{
  "num_hidden_layers": 20,
  "hidden_size": 96,
  "vocab_size": 1024,
  "hidden_act": "swiglu",
  "norm_eps": 1e-06,
  "rope_theta": 10000.0,
  "attn_scale": 0.177,
  "init_std_qkv": 0.0344,
  "beta2": 0.95,
  "weight_decay": 0.061,
  "schedule": "wsd",
  "doc_mask": true,
  "train_tokens": 144000000,
  "max_steps": 6092
}
Each number is 200 + 20 x the weight over its row's rms, rounded and kept within 0 to 999. Layers, rows and columns count from 0. The size before them is the row's rms in percent of the matrix's.

# down: layer 9 MLP down (transposed), 256x96, rms 0.289, rows 51-117, columns 0-31
# gate: layer 9 MLP gate, 256x96, rms 0.31, rows 52-118, columns 0-31
# up: layer 9 MLP up, 256x96, rms 0.298, rows 52-117, columns 0-31
down51,093,213,206,180,156,206,189,223,188,204,187,203,198,221,199,205,193,192,204,197,218,204,192,229,170,192,210,192,199,185,211,201,203
gate52,104,194,175,248,184,230,181,186,187,164,174,209,194,194,226,213,224,206,210,211,219,185,162,223,163,195,202,186,209,194,197,194,223
up52,104,187,219,172,265,198,188,194,186,193,224,213,190,178,204,190,196,154,212,217,208,180,171,204,188,242,248,208,191,166,215,181,180
down52,108,222,204,215,215,198,211,230,196,194,201,137,201,199,196,224,195,222,236,189,214,169,235,216,200,197,195,210,195,195,235,218,207
gate53,091,195,230,179,202,189,227,202,202,232,196,214,216,187,232,142,206,173,228,221,187,214,209,181,198,208,190,230,195,206,191,246,205
up53,094,215,199,204,185,181,243,192,207,202,155,208,204,215,214,185,200,193,232,199,211,225,215,211,212,185,191,205,203,201,178,175,197
down53,093,207,190,166,191,203,189,187,184,249,184,201,164,230,203,212,215,207,209,216,196,192,232,176,193,212,208,206,220,217,172,184,192
gate54,083,223,200,196,210,200,230,201,209,188,213,212,219,182,256,177,248,200,188,201,202,218,194,204,176,196,208,219,205,205,211,185,227
up54,084,191,196,224,205,158,210,198,218,198,231,210,189,185,241,179,236,204,193,184,206,215,216,188,169,225,176,220,195,216,196,170,193
down54,090,182,184,195,181,189,193,241,167,225,199,202,208,199,185,201,213,199,207,190,207,216,217,207,156,195,205,200,176,243,190,206,233
gate55,110,199,218,185,231,210,195,191,196,208,191,176,210,181,173,195,182,193,202,183,197,208,166,163,177,223,192,221,193,189,211,207,188
up55,098,212,185,192,237,210,197,211,181,229,187,206,196,173,183,178,176,203,202,168,183,200,203,190,173,215,201,217,194,203,193,193,183
down55,096,196,213,194,209,167,218,201,202,239,171,223,180,169,188,220,160,197,222,194,219,237,193,174,192,176,187,217,205,237,190,249,180
gate56,096,163,209,229,201,209,186,195,204,223,194,187,233,237,221,187,184,178,178,245,207,206,174,194,199,194,182,189,212,196,208,199,194
up56,094,190,196,202,175,186,192,194,199,220,201,242,192,197,199,194,247,157,199,188,182,174,192,238,193,235,202,200,175,193,205,182,166
down56,097,225,185,213,207,209,188,169,223,211,196,167,220,173,185,203,193,186,173,211,169,208,193,211,201,197,199,198,194,196,162,219,219
gate57,095,210,234,190,180,190,231,195,214,201,210,175,226,184,187,222,206,179,194,189,194,200,169,199,228,212,212,197,223,188,173,207,208
up57,100,186,197,224,188,169,243,212,167,215,201,216,232,183,202,166,176,209,216,218,224,190,169,214,203,208,201,186,201,214,218,243,176
down57,103,203,185,190,208,198,215,227,212,191,206,197,176,226,186,171,210,174,191,200,192,213,195,197,227,211,185,184,174,198,243,184,186
gate58,109,199,192,188,198,188,179,177,198,187,196,229,174,181,232,198,214,193,236,200,201,182,173,177,255,227,156,225,248,187,212,201,186
up58,102,172,193,158,183,193,178,218,231,178,169,225,204,220,215,185,219,176,208,195,230,202,174,223,219,183,197,207,242,209,214,203,215
down58,103,208,197,198,220,197,228,192,205,209,184,227,174,173,224,192,196,225,199,193,216,222,193,251,197,181,230,187,220,203,209,198,242
gate59,100,205,162,233,201,226,178,193,190,170,213,193,219,202,203,183,194,213,215,184,207,196,165,186,180,204,194,222,183,243,187,205,221
up59,099,180,224,181,201,169,214,196,180,188,217,249,207,195,174,173,223,167,161,168,221,219,259,184,235,197,209,179,196,203,214,209,206
down59,096,182,176,199,225,221,208,213,227,213,181,170,206,185,200,234,147,198,207,195,218,185,213,212,179,214,198,209,236,183,224,188,182
gate60,098,164,179,185,215,196,196,178,197,213,208,199,237,215,193,166,185,163,192,215,201,208,226,179,236,219,211,192,187,199,225,155,211
up60,108,195,218,225,203,208,199,201,209,230,231,208,191,171,179,194,221,217,195,205,186,198,194,224,165,234,184,200,165,183,222,194,169
down60,103,253,206,157,205,193,213,192,238,186,201,221,204,197,216,208,199,193,196,213,205,202,210,196,233,190,197,216,205,211,195,200,181
gate61,100,177,219,182,205,170,226,196,217,188,212,188,207,171,230,209,200,223,214,193,201,182,202,212,222,228,203,244,219,172,169,207,201
up61,104,209,180,195,222,209,198,188,220,169,183,197,188,233,181,217,210,204,204,180,216,183,188,211,212,164,213,154,215,201,209,227,180
down61,104,207,205,204,233,210,195,198,213,229,199,229,218,204,238,195,229,226,198,162,210,194,212,193,246,203,220,215,199,164,198,182,199
gate62,108,205,179,213,205,186,196,200,212,200,178,196,200,185,270,220,209,208,195,190,201,198,196,193,208,204,178,213,197,225,204,180,190
up62,116,240,189,211,197,206,159,208,187,210,217,179,192,204,204,218,194,237,206,191,211,197,195,183,210,223,182,216,219,199,175,192,206
down62,115,221,193,209,215,190,170,179,193,178,191,187,210,219,180,231,192,223,263,214,179,151,162,187,220,231,207,201,244,191,200,209,203
gate63,103,189,183,207,209,198,229,215,197,205,187,232,206,143,190,173,232,202,204,195,230,198,174,224,184,219,212,199,223,220,200,189,212
up63,092,216,183,178,203,186,163,197,204,193,233,181,179,197,192,207,192,196,226,249,225,173,172,225,215,232,192,187,198,203,185,221,198
down63,094,176,207,199,211,201,213,255,214,183,200,200,208,198,196,197,201,198,224,206,223,187,186,172,173,198,198,171,209,162,213,191,184
gate64,095,202,205,218,209,214,169,223,194,214,183,158,205,244,216,196,206,195,189,192,195,167,197,193,199,201,184,207,195,175,188,215,207
up64,096,204,196,185,198,173,182,212,205,221,202,175,224,225,187,210,183,192,212,192,168,169,201,185,222,190,184,168,228,172,210,208,221
down64,092,228,188,217,192,179,197,242,202,218,224,246,172,186,190,194,175,195,174,245,237,218,214,207,206,247,193,230,198,196,207,210,205
gate65,105,203,218,193,218,226,200,186,196,203,210,193,184,192,233,217,194,200,184,189,205,207,207,206,197,178,198,185,197,220,222,222,200
up65,096,239,195,229,206,196,239,197,180,164,167,187,204,190,211,203,193,175,190,211,228,192,186,200,261,146,199,222,184,214,189,192,173
down65,095,192,211,174,212,199,188,200,225,169,253,203,220,181,173,187,201,197,179,207,183,232,195,195,187,187,215,152,164,222,205,224,205
gate66,103,176,196,211,231,169,209,204,189,225,193,211,214,194,200,172,203,204,172,199,175,180,232,190,211,183,182,244,202,178,227,218,232
up66,105,213,149,225,200,228,217,204,138,250,201,203,199,200,213,188,192,203,206,221,206,161,212,205,176,191,224,211,194,181,212,238,215
down66,104,205,187,196,188,191,187,205,173,214,230,235,183,190,202,193,165,204,206,213,210,184,206,198,214,225,214,207,240,224,213,196,214
gate67,098,197,204,204,201,168,214,201,217,178,222,193,218,189,209,201,187,174,149,203,209,196,194,230,204,197,174,183,193,192,166,179,218
up67,092,181,196,181,211,217,222,194,228,197,191,183,211,221,214,222,144,173,172,197,220,209,185,184,216,186,162,195,199,209,175,176,214
down67,093,164,218,207,208,216,183,196,216,207,217,183,188,193,218,211,135,191,196,177,217,173,176,246,209,210,174,192,171,185,168,197,210
gate68,099,221,173,178,212,225,199,200,187,188,205,173,217,245,214,225,220,203,200,193,228,175,222,215,216,188,178,212,221,216,165,184,206
up68,094,199,202,189,231,199,155,210,196,185,197,199,219,221,220,207,194,211,191,193,185,190,180,228,193,270,205,193,190,202,223,200,177
down68,098,221,213,157,199,198,217,214,168,202,214,190,190,208,218,217,185,188,215,196,207,204,191,220,226,194,200,182,202,177,220,241,177
gate69,103,204,166,191,229,182,188,213,201,205,230,155,217,178,213,211,192,221,195,184,169,185,216,205,197,199,262,197,202,246,193,193,178
up69,102,178,164,221,206,200,220,180,213,239,241,208,187,194,183,193,230,193,216,161,181,203,176,223,179,204,223,220,200,190,186,229,195
down69,102,211,200,189,226,231,209,192,180,181,182,179,207,201,182,197,178,235,260,209,193,244,211,193,197,181,194,188,167,230,205,166,232
gate70,102,203,202,201,213,220,247,222,201,162,189,208,201,228,195,179,220,192,175,187,190,223,219,226,201,175,205,195,195,198,195,206,201
up70,100,214,249,218,215,202,206,186,167,200,224,182,219,228,203,230,196,191,176,208,219,192,213,220,190,192,182,178,234,196,210,180,189
down70,099,172,222,177,221,204,199,177,196,188,201,168,207,196,216,200,199,205,186,202,216,170,209,223,227,201,180,207,220,208,167,200,231
gate71,101,199,188,192,166,216,207,197,241,213,196,178,221,210,187,182,211,197,216,204,199,172,180,175,221,203,181,215,231,178,189,219,198
up71,098,214,216,188,231,165,172,203,186,165,177,199,188,192,242,194,205,214,162,210,208,225,207,194,185,177,225,216,164,189,170,180,195
down71,093,196,209,178,175,206,195,214,216,194,158,210,222,183,242,206,228,211,167,188,176,220,238,168,174,137,229,187,178,192,199,186,204
gate72,105,214,184,220,203,235,195,214,187,191,189,197,240,180,209,204,193,172,184,201,197,206,193,204,216,187,194,183,214,205,171,212,225
up72,100,199,203,202,161,225,201,197,197,213,179,188,186,224,201,206,195,186,211,204,223,219,209,232,184,197,211,202,223,254,189,197,208
down72,101,199,182,194,225,190,161,192,188,187,199,179,192,189,214,192,244,200,215,211,175,177,217,193,188,187,203,197,207,184,212,217,203
gate73,101,204,232,205,172,261,221,198,215,243,210,201,207,218,217,203,201,191,226,208,215,200,191,199,185,170,193,174,209,209,181,195,201
up73,104,211,214,214,149,189,200,196,196,196,180,199,232,234,207,161,196,194,210,223,177,200,208,218,233,209,214,187,191,192,211,163,188
down73,107,204,206,191,196,187,200,209,220,199,237,177,184,220,203,200,164,220,173,189,195,191,192,200,204,213,178,187,211,238,187,176,237
gate74,107,214,174,220,201,244,210,226,215,194,221,221,194,191,187,163,206,197,208,224,234,197,218,195,215,212,224,210,183,185,219,175,198
up74,101,193,177,174,185,181,198,199,223,172,192,167,218,211,208,165,207,181,186,208,174,199,218,224,162,217,185,211,208,195,189,224,222
down74,096,201,179,189,164,197,245,158,221,201,219,183,228,229,220,204,208,171,201,197,196,198,191,214,178,193,195,206,211,204,225,221,217
gate75,106,185,193,203,209,202,191,194,200,230,192,230,182,197,207,195,216,197,198,220,225,186,194,210,229,199,182,189,184,190,211,212,214
up75,105,221,196,209,200,203,204,186,204,229,200,209,168,194,191,187,228,204,179,205,216,227,213,210,201,182,180,186,196,176,186,200,210
down75,101,219,170,195,179,215,206,191,197,218,192,231,163,222,189,210,212,188,210,207,189,190,225,207,236,188,191,193,195,193,181,192,194
gate76,097,225,242,187,211,196,172,194,166,190,212,194,207,203,238,232,210,176,223,188,149,183,206,178,209,204,217,191,189,204,201,147,195
up76,100,188,209,218,179,168,213,235,201,203,227,209,213,196,245,201,216,197,239,165,203,233,182,169,182,200,190,193,254,222,214,179,180
down76,095,226,160,192,177,204,184,185,219,210,225,191,181,168,192,200,189,191,207,174,200,214,172,181,184,185,196,182,201,207,216,199,179
gate77,097,179,197,208,183,179,186,228,182,180,241,204,219,220,206,184,203,208,185,210,209,200,177,216,203,234,222,168,195,191,190,219,206
up77,101,211,220,220,168,158,223,226,199,195,219,173,173,178,194,200,214,210,212,152,219,175,176,193,248,194,197,193,208,170,195,212,183
down77,101,196,225,215,187,251,199,209,166,169,210,172,193,223,193,211,172,193,202,193,217,212,189,183,184,224,215,157,198,192,202,198,193
gate78,103,207,180,187,178,192,179,192,209,239,229,214,173,174,245,191,201,156,214,194,195,214,184,188,184,243,163,222,235,180,232,186,185
up78,094,194,209,210,238,205,216,189,194,224,209,179,216,206,193,192,226,209,177,192,223,218,197,216,203,238,215,225,222,205,206,183,203
down78,096,179,193,185,182,211,203,169,210,189,184,204,224,200,189,213,128,187,194,189,199,193,191,202,209,155,201,184,157,195,203,208,189
gate79,099,220,193,196,156,197,180,179,201,179,207,212,202,211,181,199,243,195,206,170,196,227,197,191,216,206,227,185,204,197,192,171,161
up79,093,164,203,184,215,190,218,209,195,185,197,184,233,186,211,204,192,195,187,201,206,164,194,199,152,233,203,190,221,200,248,239,189
down79,098,176,201,191,171,185,189,226,180,211,210,259,211,218,209,195,170,214,206,183,198,191,179,182,197,182,197,191,204,209,196,189,227
gate80,109,204,192,200,203,178,200,222,194,202,177,182,226,223,259,211,188,196,212,149,198,179,197,189,204,207,154,196,232,193,176,203,215
up80,104,198,193,203,210,212,193,205,172,243,193,182,213,182,161,171,217,209,203,226,198,211,200,184,200,197,189,227,151,174,205,234,217
down80,103,181,205,214,216,209,195,195,186,181,186,253,177,178,191,205,190,206,191,212,188,188,227,169,216,189,185,214,160,205,188,215,191
gate81,103,173,182,189,142,199,202,221,185,198,185,199,234,230,216,212,222,183,204,183,231,200,235,197,190,225,242,199,165,190,216,191,206
up81,103,180,186,198,226,203,220,230,199,190,189,189,229,219,225,196,217,183,179,139,202,205,213,183,183,198,232,234,181,154,167,168,228
down81,102,216,213,215,165,207,180,175,174,182,192,202,197,207,209,217,232,183,207,197,204,222,247,183,216,185,173,197,205,204,202,209,168
gate82,097,197,198,150,184,202,190,206,174,215,223,208,186,189,208,216,204,209,206,183,161,202,174,211,244,199,217,208,191,192,186,211,190
up82,104,195,214,180,184,181,196,205,228,160,184,192,248,200,194,197,186,162,191,217,224,188,201,164,178,203,257,189,205,219,204,206,200
down82,098,167,196,225,216,201,181,194,185,209,204,189,220,224,229,161,194,201,214,204,175,221,242,164,190,237,178,175,202,205,202,220,173
gate83,093,209,204,203,212,230,206,172,249,225,203,219,212,184,220,193,205,178,197,202,194,205,206,222,199,237,204,230,178,227,200,207,181
up83,096,199,247,206,224,211,187,243,203,209,198,189,166,196,225,192,186,167,183,155,214,193,193,210,218,204,194,213,191,238,192,187,212
down83,095,195,204,201,134,193,210,185,215,185,210,197,235,189,166,207,170,206,207,222,167,204,173,184,167,217,175,212,192,196,201,208,231
gate84,111,184,172,176,197,196,195,248,226,222,200,168,190,202,212,179,185,209,177,196,237,215,215,205,170,193,196,188,215,225,206,198,213
up84,108,232,201,178,180,189,195,225,165,173,206,172,145,202,178,156,189,191,179,198,236,191,175,203,225,166,198,196,198,252,197,218,219
down84,101,170,218,202,190,178,193,206,162,212,207,150,205,185,177,194,196,182,232,158,235,184,228,222,235,220,192,207,234,204,224,193,177
gate85,102,210,185,203,168,196,210,210,200,178,222,209,157,220,196,208,176,195,213,196,197,175,178,199,188,231,216,208,181,227,210,178,203
up85,102,169,205,219,199,235,225,174,197,190,190,199,201,211,211,197,199,177,176,182,203,180,208,188,195,179,214,200,215,196,214,175,207
down85,105,206,211,194,184,193,181,205,171,210,184,182,214,210,178,163,207,182,201,178,234,224,204,194,197,196,137,182,206,198,207,183,192
gate86,096,205,210,177,172,241,155,207,163,174,208,168,183,173,213,218,213,231,262,215,235,187,187,199,179,217,207,196,203,183,219,205,207
up86,093,181,198,219,231,231,206,188,202,214,226,205,223,237,200,194,216,200,209,211,197,216,181,204,156,236,212,211,171,211,223,188,205
down86,096,195,200,199,186,213,219,191,181,167,203,221,201,207,142,213,211,176,203,228,232,188,191,202,208,198,225,183,214,203,218,183,200
gate87,104,265,178,223,201,189,191,200,180,164,211,194,191,237,218,211,212,219,189,182,225,196,224,199,208,178,242,194,174,195,198,238,238
up87,097,213,224,191,231,200,192,180,180,186,191,177,208,202,192,167,205,225,252,196,224,224,166,175,218,224,198,190,191,193,205,195,172
down87,106,223,189,157,187,203,235,211,246,153,206,154,183,219,215,187,162,224,196,153,197,209,197,203,186,210,212,190,210,179,205,208,237
gate88,097,239,219,195,241,192,176,209,229,188,192,231,202,224,237,185,183,211,172,206,193,238,189,199,191,200,209,202,228,192,211,205,227
up88,092,175,198,206,190,191,201,198,173,221,210,179,203,159,176,183,185,164,213,171,188,216,224,181,231,196,222,195,216,214,204,198,185
down88,093,190,177,193,207,192,226,205,197,204,202,185,208,209,226,187,196,204,205,178,214,171,167,219,197,204,229,165,203,201,204,207,207
gate89,108,221,216,191,185,193,202,205,190,223,193,195,193,203,218,194,209,187,226,238,228,198,176,228,206,215,211,197,214,187,255,217,201
up89,110,236,194,192,172,188,205,209,199,200,181,199,184,191,203,203,213,214,197,182,214,216,206,186,205,211,170,187,232,212,220,168,222
down89,110,212,178,211,215,202,197,227,185,193,211,180,198,187,236,217,179,184,206,179,168,186,195,211,187,206,206,209,162,221,178,211,213
gate90,099,214,185,209,183,188,217,218,214,198,207,199,187,229,208,213,188,193,167,196,183,207,170,229,209,222,189,168,215,213,178,215,196
up90,098,190,242,218,204,222,190,216,205,174,204,230,195,175,221,208,233,202,168,217,230,203,222,181,198,203,244,214,234,201,214,205,196
down90,098,201,201,156,186,205,187,225,194,215,190,242,187,201,223,199,182,199,184,189,191,209,202,191,196,200,183,190,174,231,183,223,187
gate91,096,204,197,200,206,208,181,163,206,216,190,176,204,215,207,224,202,215,230,188,216,161,208,192,173,196,229,176,176,202,200,179,204
up91,098,182,203,190,189,214,167,180,176,209,188,179,194,190,183,223,220,207,193,203,207,219,224,193,204,166,206,197,183,172,232,197,205
down91,097,221,186,198,200,174,190,206,175,184,246,202,213,182,173,186,175,201,235,217,195,192,223,202,199,197,183,203,197,241,202,204,221
gate92,101,189,195,215,231,204,193,220,224,203,200,213,163,202,216,217,199,221,183,183,210,199,214,198,199,192,219,210,198,186,212,220,195
up92,100,172,212,217,180,202,217,195,207,152,195,220,212,200,175,212,188,214,183,203,202,200,195,186,199,221,214,220,167,194,216,233,186
down92,100,210,213,181,208,211,205,198,194,161,225,164,207,203,184,165,191,210,204,231,199,200,201,148,155,186,181,171,190,175,189,202,247
gate93,096,221,183,201,174,172,169,217,217,215,239,181,161,200,248,201,212,214,176,165,210,171,210,234,187,229,224,218,168,213,211,209,202
up93,118,181,247,181,207,182,181,194,200,178,197,200,190,170,195,152,198,208,199,199,181,182,157,181,203,178,223,244,195,178,193,197,200
down93,119,174,201,196,202,194,183,222,194,177,215,174,198,197,185,192,190,222,166,205,219,205,219,208,202,173,163,205,237,176,233,196,192
gate94,098,194,204,175,147,197,217,212,187,190,201,193,199,203,209,192,197,171,194,154,217,181,192,180,198,231,229,153,182,168,189,196,203
up94,098,182,219,174,220,178,213,212,228,205,236,203,202,227,192,200,219,195,184,208,229,204,159,210,195,157,198,174,197,233,201,231,211
down94,098,202,196,216,183,193,222,228,248,191,232,214,222,194,206,191,191,205,190,237,172,188,192,212,214,201,206,226,197,221,181,212,204
gate95,103,187,201,198,207,204,205,189,157,205,142,223,214,192,193,197,180,174,194,208,177,192,220,227,178,189,191,237,227,194,214,219,226
up95,104,197,205,200,197,204,207,233,221,229,185,196,170,201,203,226,213,191,202,210,185,186,204,242,161,242,185,212,223,194,198,176,186
down95,109,188,214,194,173,178,180,206,188,205,205,193,189,203,219,214,233,210,199,197,204,208,223,224,209,179,199,207,198,209,193,206,203
gate96,102,197,208,190,199,239,196,165,156,180,207,194,195,196,183,193,186,192,207,196,213,194,191,164,183,167,229,170,230,185,199,201,206
up96,099,202,188,201,181,223,191,162,218,174,189,188,196,213,180,180,202,198,200,190,240,206,184,194,177,201,206,184,209,193,224,203,211
down96,094,170,193,204,187,196,190,197,191,221,225,213,214,203,184,191,153,161,194,209,195,210,190,171,165,201,208,177,192,189,164,205,211
gate97,101,230,184,208,202,204,182,222,214,191,185,179,215,215,208,190,200,180,191,196,184,207,221,205,193,187,209,189,213,172,175,236,204
up97,099,215,207,208,187,176,191,206,212,197,224,235,204,175,205,208,210,175,261,204,172,193,209,237,220,206,215,233,189,222,185,182,187
down97,100,186,203,199,205,197,176,195,207,193,205,205,232,237,180,185,222,155,238,235,222,191,204,191,195,217,210,186,212,203,190,181,216
gate98,098,185,216,196,210,200,183,163,211,196,194,199,202,242,212,171,166,160,213,212,169,170,200,200,179,195,215,181,203,256,219,166,201
up98,091,185,177,194,184,234,175,203,209,179,211,209,228,198,182,178,186,205,183,221,218,227,202,234,187,191,194,220,179,185,224,202,213
down98,098,225,234,198,186,194,188,215,202,203,192,166,183,210,223,191,247,193,204,216,191,197,205,216,202,205,209,217,207,171,152,193,199
gate99,090,178,195,210,160,181,204,225,179,191,185,200,225,182,193,234,206,199,209,190,207,183,214,142,212,185,226,170,208,178,173,198,192
up99,093,234,176,202,202,195,170,202,203,217,223,200,213,173,184,222,184,210,165,199,152,200,221,203,197,218,212,176,188,172,202,181,159
down99,098,172,222,197,240,226,196,164,214,186,201,190,184,233,196,204,223,218,181,248,222,222,201,220,205,182,194,218,201,235,220,175,206
gate100,092,206,160,183,190,184,191,198,206,198,212,208,227,152,203,235,234,202,181,197,201,194,190,216,212,203,206,215,184,191,208,210,207
up100,095,193,216,199,190,181,186,214,199,166,225,210,167,161,180,202,202,222,216,167,161,189,230,135,202,187,182,206,228,208,197,201,184
down100,094,234,203,228,170,206,216,222,204,182,205,168,198,190,183,222,200,205,190,220,188,236,215,217,205,174,157,210,189,214,186,176,221
gate101,092,210,181,224,218,237,209,203,221,207,175,219,197,238,172,186,234,241,171,165,183,188,200,208,217,197,236,181,206,203,197,215,207
up101,090,228,227,165,191,159,181,203,182,171,238,206,208,165,208,219,175,217,190,185,207,205,204,207,201,186,193,172,195,196,199,180,165
down101,091,187,201,216,190,170,178,198,173,188,215,159,202,175,182,207,203,172,190,218,216,170,207,181,188,180,184,196,222,192,202,202,220
gate102,097,202,185,162,218,206,196,252,214,236,215,182,190,208,204,216,189,211,190,206,160,229,230,211,196,197,202,224,202,218,201,209,175
up102,096,204,197,213,198,216,191,227,143,246,202,188,160,182,210,209,202,227,200,203,223,210,223,216,204,224,194,187,187,202,199,215,211
down102,096,207,204,218,223,230,205,173,199,211,194,193,207,229,183,200,227,179,177,183,200,230,205,216,198,227,189,181,202,154,177,200,235
gate103,096,183,191,165,218,186,208,160,165,191,202,178,220,202,223,190,211,217,221,226,171,194,226,174,168,198,197,194,187,188,190,201,206
up103,110,166,201,182,185,176,213,210,204,176,155,198,208,236,240,173,158,191,205,226,230,237,200,218,217,218,199,202,164,227,197,173,198
down103,109,190,235,181,180,217,226,194,204,181,227,194,194,207,149,200,213,184,193,193,202,211,221,196,218,176,209,193,222,250,217,205,218
gate104,109,204,193,199,232,178,227,188,209,199,180,226,207,213,213,183,226,214,219,197,182,173,203,200,201,189,194,239,210,188,191,194,190
up104,099,207,235,214,182,208,160,180,211,185,171,209,172,235,187,194,214,233,216,214,178,202,192,165,204,206,204,222,187,188,174,215,171
down104,103,165,190,218,199,196,160,193,207,184,216,235,202,188,198,216,206,181,208,202,189,190,205,186,150,207,231,221,200,192,181,192,226
gate105,101,196,186,165,174,219,253,179,220,193,197,149,205,223,189,178,200,186,209,199,207,170,189,189,161,192,191,194,248,186,187,198,170
up105,119,148,235,211,205,194,223,226,198,178,240,206,183,196,204,172,183,150,192,193,191,194,221,205,175,208,217,245,183,232,218,210,208
down105,113,187,244,196,191,198,215,180,203,183,202,211,271,196,201,186,240,168,220,203,205,185,201,190,183,219,194,173,175,231,196,201,200
gate106,094,190,172,209,206,193,181,174,182,181,219,189,203,168,200,188,173,194,240,210,193,203,177,208,221,215,210,226,172,180,178,199,199
up106,090,192,183,219,184,257,203,214,187,220,152,219,202,193,219,198,217,217,162,175,155,178,186,208,205,163,186,176,217,195,231,200,191
down106,093,230,209,211,195,174,238,172,201,206,180,202,180,194,206,198,242,200,206,172,218,195,170,181,166,212,246,187,211,188,222,186,181
gate107,099,210,217,237,184,188,203,229,190,189,237,197,186,206,234,208,186,223,194,157,188,201,194,174,214,226,203,183,181,210,196,177,182
up107,102,234,193,171,173,178,166,230,179,179,202,231,208,193,205,178,206,201,203,189,204,182,202,230,240,181,180,185,199,193,215,213,200
down107,101,235,208,229,219,224,188,247,210,154,234,195,185,197,216,188,211,171,201,196,172,189,191,184,223,192,215,218,185,167,167,206,175
gate108,094,254,195,168,188,223,226,181,197,171,208,185,192,201,217,195,238,203,215,170,220,184,208,220,245,225,176,242,162,185,172,181,187
up108,084,168,178,187,220,206,147,190,198,222,191,211,194,202,218,215,166,191,194,176,198,188,192,193,164,218,216,187,200,171,216,223,218
down108,092,201,189,180,222,206,178,214,214,207,178,195,194,175,226,190,222,209,203,206,184,139,219,208,198,246,236,226,206,204,187,182,177
gate109,098,220,182,209,204,192,200,226,178,233,187,206,194,174,224,203,175,207,186,167,213,175,223,194,186,242,196,190,194,247,195,224,192
up109,099,194,192,149,180,240,203,207,179,189,195,205,181,179,186,217,189,186,204,165,233,212,172,206,203,216,196,190,211,186,204,184,229
down109,103,192,226,223,215,218,183,213,228,203,187,218,244,181,186,193,198,207,198,189,191,198,201,183,215,205,197,178,212,154,212,231,227
gate110,094,203,231,230,216,178,220,204,233,183,189,195,196,199,214,206,234,243,195,222,215,234,218,194,225,211,209,180,217,190,228,233,173
up110,093,187,229,215,193,167,180,193,179,191,159,187,176,216,185,218,192,179,203,208,198,168,208,188,152,215,186,217,154,201,204,213,226
down110,094,216,218,205,190,213,194,214,171,201,164,232,184,220,239,195,192,220,217,173,212,205,190,221,192,211,210,197,201,161,225,205,192
gate111,104,201,202,244,185,206,191,191,202,212,223,206,221,200,193,205,222,197,209,208,208,150,196,192,209,200,199,192,204,168,226,196,209
up111,100,198,168,187,174,200,191,202,197,236,199,216,193,186,192,222,213,174,172,201,181,204,209,204,176,211,222,187,217,245,191,213,204
down111,100,214,206,166,204,185,202,232,178,190,204,206,219,160,209,203,205,233,179,187,188,179,174,214,196,204,195,221,208,191,200,187,215
gate112,098,192,238,206,225,191,160,199,187,209,183,195,211,205,189,219,197,250,190,199,163,194,217,184,176,216,192,191,231,193,205,213,214
up112,100,198,243,196,226,151,187,182,232,221,212,191,187,206,184,182,216,233,224,218,213,207,207,194,159,212,181,207,204,210,220,219,170
down112,102,206,194,179,195,182,216,238,189,197,192,253,212,205,186,206,200,194,196,198,173,240,234,206,200,198,180,193,165,202,236,223,236
gate113,086,169,205,230,169,225,180,210,201,226,228,250,185,230,207,203,209,175,222,206,181,212,190,206,200,204,190,194,184,198,199,210,212
up113,100,222,153,209,218,180,175,170,207,183,194,203,216,242,224,222,210,230,192,191,203,191,179,200,203,225,206,166,208,183,222,215,203
down113,092,196,251,194,175,207,203,210,182,194,243,186,190,188,189,222,197,171,180,219,199,233,202,193,206,203,183,226,202,219,204,220,210
gate114,100,201,165,227,179,201,216,181,189,209,197,170,213,190,219,168,144,217,183,201,203,188,189,195,176,172,197,193,190,194,209,176,210
up114,099,214,205,202,178,174,211,173,199,210,200,178,231,218,205,147,207,181,211,188,200,207,198,173,210,195,219,202,228,154,195,183,213
down114,099,199,193,244,202,212,209,195,184,221,196,171,186,186,200,216,171,217,232,210,181,188,196,201,205,212,188,170,191,231,187,202,225
gate115,093,224,216,184,210,227,190,182,181,199,184,173,193,215,217,197,191,201,212,167,199,191,158,184,228,216,169,184,209,214,199,215,197
up115,094,223,221,219,211,213,175,182,203,195,195,195,175,164,203,204,202,224,221,217,192,222,170,220,193,197,181,189,247,218,193,244,228
down115,094,186,198,224,199,182,193,189,191,205,220,201,179,195,204,179,189,182,192,194,219,226,187,158,195,200,216,203,189,220,224,198,185
gate116,094,197,224,204,192,172,172,239,181,156,203,201,197,187,199,202,217,196,220,170,206,183,213,213,170,215,215,198,193,158,170,213,202
up116,104,213,204,200,207,224,200,151,205,213,209,173,185,180,230,195,213,186,210,241,184,177,158,200,234,161,206,203,207,210,195,210,209
down116,098,163,191,214,209,205,224,160,208,187,193,181,209,215,234,232,201,204,188,229,204,191,192,207,227,185,203,228,179,187,201,194,197
gate117,099,176,214,212,197,244,187,201,211,170,246,214,190,236,207,220,192,155,185,199,176,202,232,188,195,200,200,208,233,208,201,186,188
up117,099,215,191,216,202,202,203,194,248,197,237,201,201,210,200,199,202,207,200,205,164,215,214,199,195,208,209,192,211,187,171,184,196
down117,098,206,160,217,180,209,197,229,202,200,205,187,157,176,193,204,224,159,224,170,214,215,186,176,196,224,208,208,194,210,214,221,181
gate118,099,193,206,158,182,180,186,188,195,225,199,186,207,183,200,196,172,132,212,216,198,189,227,177,169,216,208,186,262,223,218,206,212